Each number is 500 + 50 x the weight over its row's rms, rounded and kept within 0 to 999. Layers, rows and columns count from 0. Numbers have three digits each. The size before them is the row's rms in percent of the matrix's.

# layer 4 MLP up, 704x256, rms 0.0454, rows 0-99, columns 192-255
093:464455452489550414524453298521500449584429533476466499490546532520542575454591487439491487564477399449448494418568558506461478495415532570506503487392544545475478467563567497530482460508619561
092:496524500498510467442551528668496538481462553497483460434429533451512499545574589552581515492526439496502415554570667462456527530464611549468528490474457531433473517547495487471417556538527609
100:605466478498476416546395509466452517533569444375570500479581475476477427516487474587546447520528453526412452460628559434560487567453455500477465495468439564491428434528473486458485467468507424
101:527466563510504487496444508646540493486607476391535495506496505502498533499453453490551461495535567482512491488455470537498594538492431453584443445372498503486451491478442446500492551483518492
114:491483539414549449506509577405535510540450460523495539420421523541502425470495515518452496527464433555590470502407456487491546472417514541400417458545426529543527503457499417622493527485510405
099:582408508493444637473497593480462579499494467520455508546503474504495527566505511520531466416478442575521412448540513483522412519471429507464458441550477500522430503435507561567424512496523513
107:437525490418550485463521485573554451507483506459404519550486514470518459473523541458482502405465582371429546594539503408574492489518383437546524549476505430471594530478425451558441468535501604
088:487449500497506520602353569464588510498597507420465539427454416460544559556492548626504500516571593521467417492527517480557494457443560563430493346445406478513549454456478397544466563449501513
111:493538526502492520555483480551593444437518467451501400489491438474479441556497498466549475543573522493533432492436467431520553487559498481533481476501435481586441540556387456553518663553553474
110:526563502574537486487519566428462556425470506549469558451472511456563439531529482552447484592641549545475529490481558486467511510498448547522485472508483433414612505450493477504565524524504470
117:474554491506493529372507527572401454517465600457516512469501552539465552532461532464428467535505512461406597477531471444479599489481471515517555461528534515469415489596442562423528499493494494
109:572381503509451482422564485470573481516520506474489542475438554539447549521504427499477558489480465417462501488542438483499577486551470550586424511551457405623462510549460570514442533443467534
096:579536479366479505539478553502565481554523542467539537568506467433527534459472566515470542497448483484502515509396439484586520504504466552516390596443429547512615435533524440540479439508541512
095:490508496486422530514462513572469491519570415448360553479601477502508471568431359468488442463547456478500466506537473449543534574583444492545470446502520453484540623554515560443426567625470450
100:479548494507472544441484452542423467427453454502519428534489465541490547545425480443480518523503550550437423539428504443512448620485557543437528472574486464495566502610466656498583521562609422
108:437563579480599528497509457453425484498497510374413436478497486522482495586592547418553515531482529491435533467541559467504518484478408498529506508523500451465537479461547535544540448420597475
101:382505487499528485555512452481448535517557577515519521516434569562518528583566473524594546520549545496482546452437483527497464484514511532536453535515514569419528492535535493552530545466549477
105:542563525498419487451479462473474565425489517544458443478502450424480478549546528530551494485605424649459543515513506638436513527533551481547480521432578458471587527550537504459492453531533504
106:488546529491474475532464505540422526507491511558541544550528462439497548418547470475512424587481417447449440590562428516473492517515486522517553505457514400475488519495522493369486458553501477
092:535548462426583501536526440500460506548544443536484442473520517547553516486517458516444653533483530562408490536463459459566475541471544495541512449540485514524512488516473415500466425474509489
085:512487520522540418478463561498606507422441482446572429544497507476464430456533487438569556558517525460501504576450582442432494501500477536457522484591534497488551569502478423441499579435414500
097:450496445448503472532434450468458394525514470566591450401546513536536450454482588487651477485545394489486489453440509564553645441440407475453473461437439540509487555451517495508550504407528506
100:430500514467541579474447505473478558541474469562507586507530588479412488497494544513487457532431450438521491522505487480505491524558497493596411411471435430402481612489539423467507487493429519
108:484433544492501379531494442482424497558487587558423500516395549465526527545564471466513477613456370386552518510445526538494470425523601521539515546560420506477532513484507441535542529581571461
102:520509473440455469569572445562411450510524518486538514496469508530538506457577489527479531486461441478513472562559501472410565509449521521425596529516476493560454551558431443429479531544574486
095:597492387549537465440509414558446534486479450497436490559571540477516558507497517431593467532489628500501432505450494502539507499498634413518499510504494506422531567402488489483460494529581463
106:505471410595468437502433486483466569487481477537519442512419397574411556430479469435495514490550517595531535465531526445561606623534542490533464469478564415485571506456510528462578461542459493
100:478477605488531488425628537398494425504519558506520485522489506463455502525476518577512467572473484379541517467494579451499491460508499500546431570434532487465524564456539562498510568574441619
110:456495485496479579491484502480509438552436510561639472541549502510506525496429539446502481559428526545524551546480435482486523464558535454588500528476515603513538486537495433492602484436436375
091:474542496455539416514442461590472542535436495457467526513512492541493547472408452494494601449447490498475534549442547459528457480449500441513410461553575513495460491531404521554489591427551524
101:503527517547437423432502524485509477456471575488443425547589558478453515590550450486482492456533584549528499516397586555402515561523594456480487471484511435386452426575511604492464445579485522
102:588438541533474528431489478444561440373510510468540503417507459496497534477493460477531466485478633543454522475428476418501516505534475461472524447444496525439486574565467541507489544602522537
097:491501441409437464425445432516485520530511528531440463534553579480546542389494513486514408487604540525554467526490518510431526495514493502508547498509509606501478481541513504444532478458572587
106:598455535528554479421584541513520585559487393498584544531493534537444560496515485544408471523405557520510459580478576541543532444580425506463481462431481466511550490557462479515445451494492497
098:451446544638575615477492488508577510575538399524494515551517480486545481536497467554567469471491480580487509561465436465535508545495420417570497515557520493503557465492559501579475489552545546
108:412517627560484481589485531487562537498498515501480436501593422486520460564532427515463460481539463466521562528569567442503545465472488525545490596491529418443472508523503536536577515425484526
094:488403515451520518464425482541373516504503457593393564466454535546489399506396530550459458432545485420508465441428529521488444496514484488448494487533442480509533546430528505583503482567575582
111:507548471462496537536437510529458556557525468532570530488422373447520458509412480452482555464493549502508503484624490504520549545530525557472521552529476433515487450425473421483466483446559479
108:594480559464507459482494553493468434467506394481467483502529495485454502575492465535518483638603554465437536433571521556547548514486577620483486469491483502565441531474497520545567481514476513
103:407525532517475476534466457475537443450544391535499456421474536522512543546519448546474452481533433444535456487484481552528574476485517507456494517484429529470498535506522505585598513495476454
103:460527545534486448462526475525450463481537526447545490597507559416534489534589474502519473542531394333484519502453593561442514489475469418517468546496573541572553532501415478431516547507452478
089:495522515593496517439529504389474510474581509483553501500507414453518506448528454484474520551578518527496418444466361494637540591471554467441548488570605543465477485448477534476410552469558452
112:552557596487560476528512593597534483462555447472527468528479535487537476437536512528533472417452502506443487546431563471531516392476491494534489546486502603448508571488456471455492500602434444
084:374419547435374428477571486447554451461495535479498428477540545446465497541506566601515549605496451519471482510529476418540534474444519507450441466503499517537448503453465531557519539517430516
103:508521421475456439509567582565555456512490457523489535504585417445533464517460417472538507476497563518508472467544463474516514427509519480553543483475469488516549454381513553502489447508500543
102:426528493527559515576461608491564467460405432432503520429492530482510526459524538564608457545428445521459476450398477517606517439579579445483474532519506533560476494531443474496466562524502478
094:490523599482480522398483505455543490466492470541424500476496481517379573484440499543439485516523507585455435559564469566385536497434560542475496478387518452523522483560496459543452382474604507
094:451431503444528475501542504494461524560461493512451529482427501482404519470537457575520423427497454439546556491435561396521543575496515490490535447467384419531498528472555358403506472500437516
102:413463563471426520490470433532560529569464373549525379465533539580488534378454561535529550466388459572491461435511490475471478596514482513446470491505519505571482412526462520556488510427552503
075:492521526487450464366557589538511415512467437434582445516489473519507474554526537506474489490570543533528587482557484449514510523549477515463510419449414474487475462483362532535405503521530555
098:563515423488480511507540431565441523507508472408496494457579503474450551505519577493581488486454526470511573548464501497479550514560556490496475523451468500454576581545561464541540417417444495
106:473487522558471415504485551417549463594504456561608460569573535429489483425705457522475466613535535467449534550493448521458455398477494447488501473455430503466431525507497527512478556532539541
095:525478510492488451509532556508496478476472447489424592540412399488502443549549455509503496449492478492497497501433528488508516568470575441500523539591504423450477497478524520493425586454510498
095:494445550433451521553461547538531542462374517561519499513511449482524516496408498472582436583522529429501493509498421558588429641522490571522582441564502646521563490494520482541527558464522534
092:464491554525476476541471538470511487568457525534525439504531470527437480515478466448542525536564481502509516502452541482449569488505496498412439525556575489466518538459401428587440499553521442
106:507499610483569483499550631462502444394480442430515443440571496532490498535499492508659529528462461486491467532412485463563403473488467447396487477536543447573484487435561506453483491522526573
119:543532548522530597515487568450545495422570470481462465439422434430497439557483486527592551582433533548509516516446553389470589475487475511539497617560478450524543443579518418552442509443498548
096:460556528566561524571502524528495447476460488487455595501494402587435385457564557502536382490534616465555456532551478659486538542449508507500477554438455494511479547459492463501484504495491523
087:456537489577562427525532505506468429516534464450501467491497524510527533532475444480435498558474462492462440497529492469414492447491495499398503495426497574528454486443465562549435482478529557
112:448493491472428482477555495473442436467472449423505517478432546444497479556516403499471597404455484469451468526433454452511514560521547599480581493419462463561509540422487517473518470525388505
100:453518460454518466534521457520568557496546585523539599464392492396551551436453533567547533549532522477567553530539527645422546490451483547508468494428566513508514565514391456375483473532494517
108:477578522557599478566552521453604474554529541482573375487421447531515503376538547554553495478421574520444514442484544512527536524439469473459531550529476452505502532537459530527501619522497585
116:501538442540476549535554528538524519521392668525467557534546442549435469467506603470521534510502486511519419548458441474538502453479520544499521552507310555414535510587517504477448507441484448
105:542482511457498469490556518574466461592396415465559485454528475392523472593496503548545577464575512486463445585564391508538562510480511460545566476469480462427604439519512598425595467524453463
095:463466492457390447420556488521519470518439429537478505561535485544537559476519563457537442497543453580443527532528429469492503501554534566493497412570523592517548477597516576603513547519476527
097:515524506530551538513545556455601518581521502380418470542460466502458480509447564495465360481462527606545570472380475525448482459536488584514513489496444517548476514466488444487466471510504596
116:505511507573437500536532469554592435545523494458522522624579474446534467569487528544493498551529489494547497428536466555539548491576401471472492543518473545500424532413514470466551481457506493
105:435442500488455528445480422509430520475517507475465536565542592476481563462495536465594517454439552578481510453563472447542526465451395533470570452496498560466492519492572488488528553441508412
107:548500552455500492496555506494505513473478483576399540495549554476544428465495431572617536480578525556518481475550497499529442514416479403540478516512537441429481510418490435446450416508621450
100:480493466484598516450533413541492490460449477555473446530538462438453445580478477550538585435515570561426490484483470547513494567421537462497404510528466443527484431485453533520447491447505459
100:441452541476501562595400452545524532432568481503512534623385550407505483525527534565518522523455543456472511532561529464519584542602542517422538509431466424487548560513511465427431464500492412
090:446560534428520580570514476588555535547484454475453477452573523480514529454556458475452508508476465541457545534473443575536463523564583482534515470511498503439492469464441514568601462486484612
106:425470471423414549471418486475453527521503563508443488456398486515478469448461504459551534559538562539530461414483525399498461482448438419446484461538506458546532580529522460564450527546539498
114:448467563491493587408459498471506483464637521486534542497513466496468520471420590510481445440484486512516524510486460467398460452475409448434409594657523513515421499559445493535599419547459504
098:499498451445466530436544531582430537510463584608428485516490506492446356537535488584533505401561594516514507511469476463607475468526492524554584505521497496482452597511539540552480520486505439
096:430459458456421529493485581525594636511494472495544454488479444578462432427546504424432569528566508426493473540581527481551589482522484592550470490570565445550438503438420488522484445521572556
099:493450502446490481562458535582537494472489480510488529520497461419526384506475516465581549568549496517464546556506487526505559442527374469512577497571524604575530521477475492545542444505529426
103:577504540513527444528514395445514545446492433483505501478572486515586526455556588545549509596514550472522481529621558445521480420514555522493464484518493434521561521571329532466444478488495390
091:519547525554411473438577490619564451452456494515467509503429545485517485438518560507465514501575486509472499575546418449542497537545470518546547476531541556615504482431465528432500530538548538
103:540498546476467479536533555411540535530521502472496530499541517398438474530488475508484526532509476473497476465513544507408450448439569453533586587460465521466362490496542478517532485494488482
099:622479516510429591525535506522492377507593513446546489484539505576531592536469410426448449492433561364432498512447462507546469543496493406500588604466475421475510537521543469520494405399524410
097:457499506557568525546497485543489503424486607579470538465506513415511463512616463472566540405472467504569509556575495528425542530609458472429439439520462402443477459423528487501584488598507430
092:581455483496516496377528499513545521445535540561471519465566534493507557488476515528491553487620524448438546469474499428437489527446525531494506494523551485386501504450558503463478496558503584
083:574422510427546484528580500511499478580463500539582514487479417428524568446494545418401445461505457465585458478527458457462576415447543520572462430428494447549600427558453512471409488493464591
105:469458555522499518504458579551440393583502579431439492542490483580575470569478463393524545510493500592526558504603438434521512425499470450485607538514545525431535505524513456488508450427509631
106:461445498514455540574523510606610473476485408454449508435599425538430500587498483466578500526527520474510480560591475530522548595448478569544510538630491474495524657457469486390411555414511566
081:474432453474380523512480391499451518442632508534487518441489486465470499529476473418448599515512448458464471466531505467565527496541543544484434493413620518565587463530498453405537523465455561
081:497505495593393388395428541545500502455418468506454390507504451487439450469485455484541493415502487511443463454497539463510565484514479514474475443575504600509573533532581530504502502547491504
081:466503520429543492565475490535435538527569503515555479509506522612488473463593532485436542553444527511476499574528489551494493481574476582451511489554529483560521527490449418453512411491509555
103:472406452493450468562481439449396447549370500533553491567400459509504509462428495454478499550449498476474476425552532537510484457532540528506488463468450529449581501498537538503553568553527490
104:499523612546548538478521559555524450530524507494490538531453541491529549497461422519532539430522424529470520519439506518504406489552533503475472502452498544428521483526504544542470405470456476
075:555500568541534506509505536552594469526524406497495444517532510536522455486569494590489529514579468461501468493474462485473483512492420478443536468491443602631497550494414567550454470446511449
099:442546522405435468469478504554546503488498514436505535605483556535456454390505533454618449481451460498465483552564427434548510434445537518448471467500498516600442443488555533594610503442444506
101:580532439459362483430518578473529448475535512609454526429587428526466517459455521469506506494528497510478400459430501457510447569486557504460581459520581518448594578419521524525488440457578539
107:514511474460540483439425410486551383471474487542425578469518471530493490493584450575471567476536545467479459563509512521497514487525463556361519463387531526494547503485477554548521527437484441
086:528463488508493499487558489471492553511569468569495417447553538447483583444588517453433481466519572523430508521541494520455541532505478563486460541540618481470428512497496484495628512535490508
107:449520574469555466499403538422545550496532533531450555549436508499411461502519503596500504444527504499501425495512344509506583436443450554573494360425504543516582434506558446516382442565498452
110:519469576469519509482504407526644593456546473524551477581431437531437496576562560394411550500370516376536485528574508559489542405548524481449509556455543482487558469489413550566411518438482415
087:469539509426415491490453559554524423549417457535506475559479445564531499515478471406423533506479385483576546505465544501453477501484498462525534503537532592473573476494586498545472366492597523
083:517539462559496580507512617410456463512494468485382541497435478436522517552493461483444476489519524453529510511530546442525413554460501539521479482462539399431355408497505540524593587486581452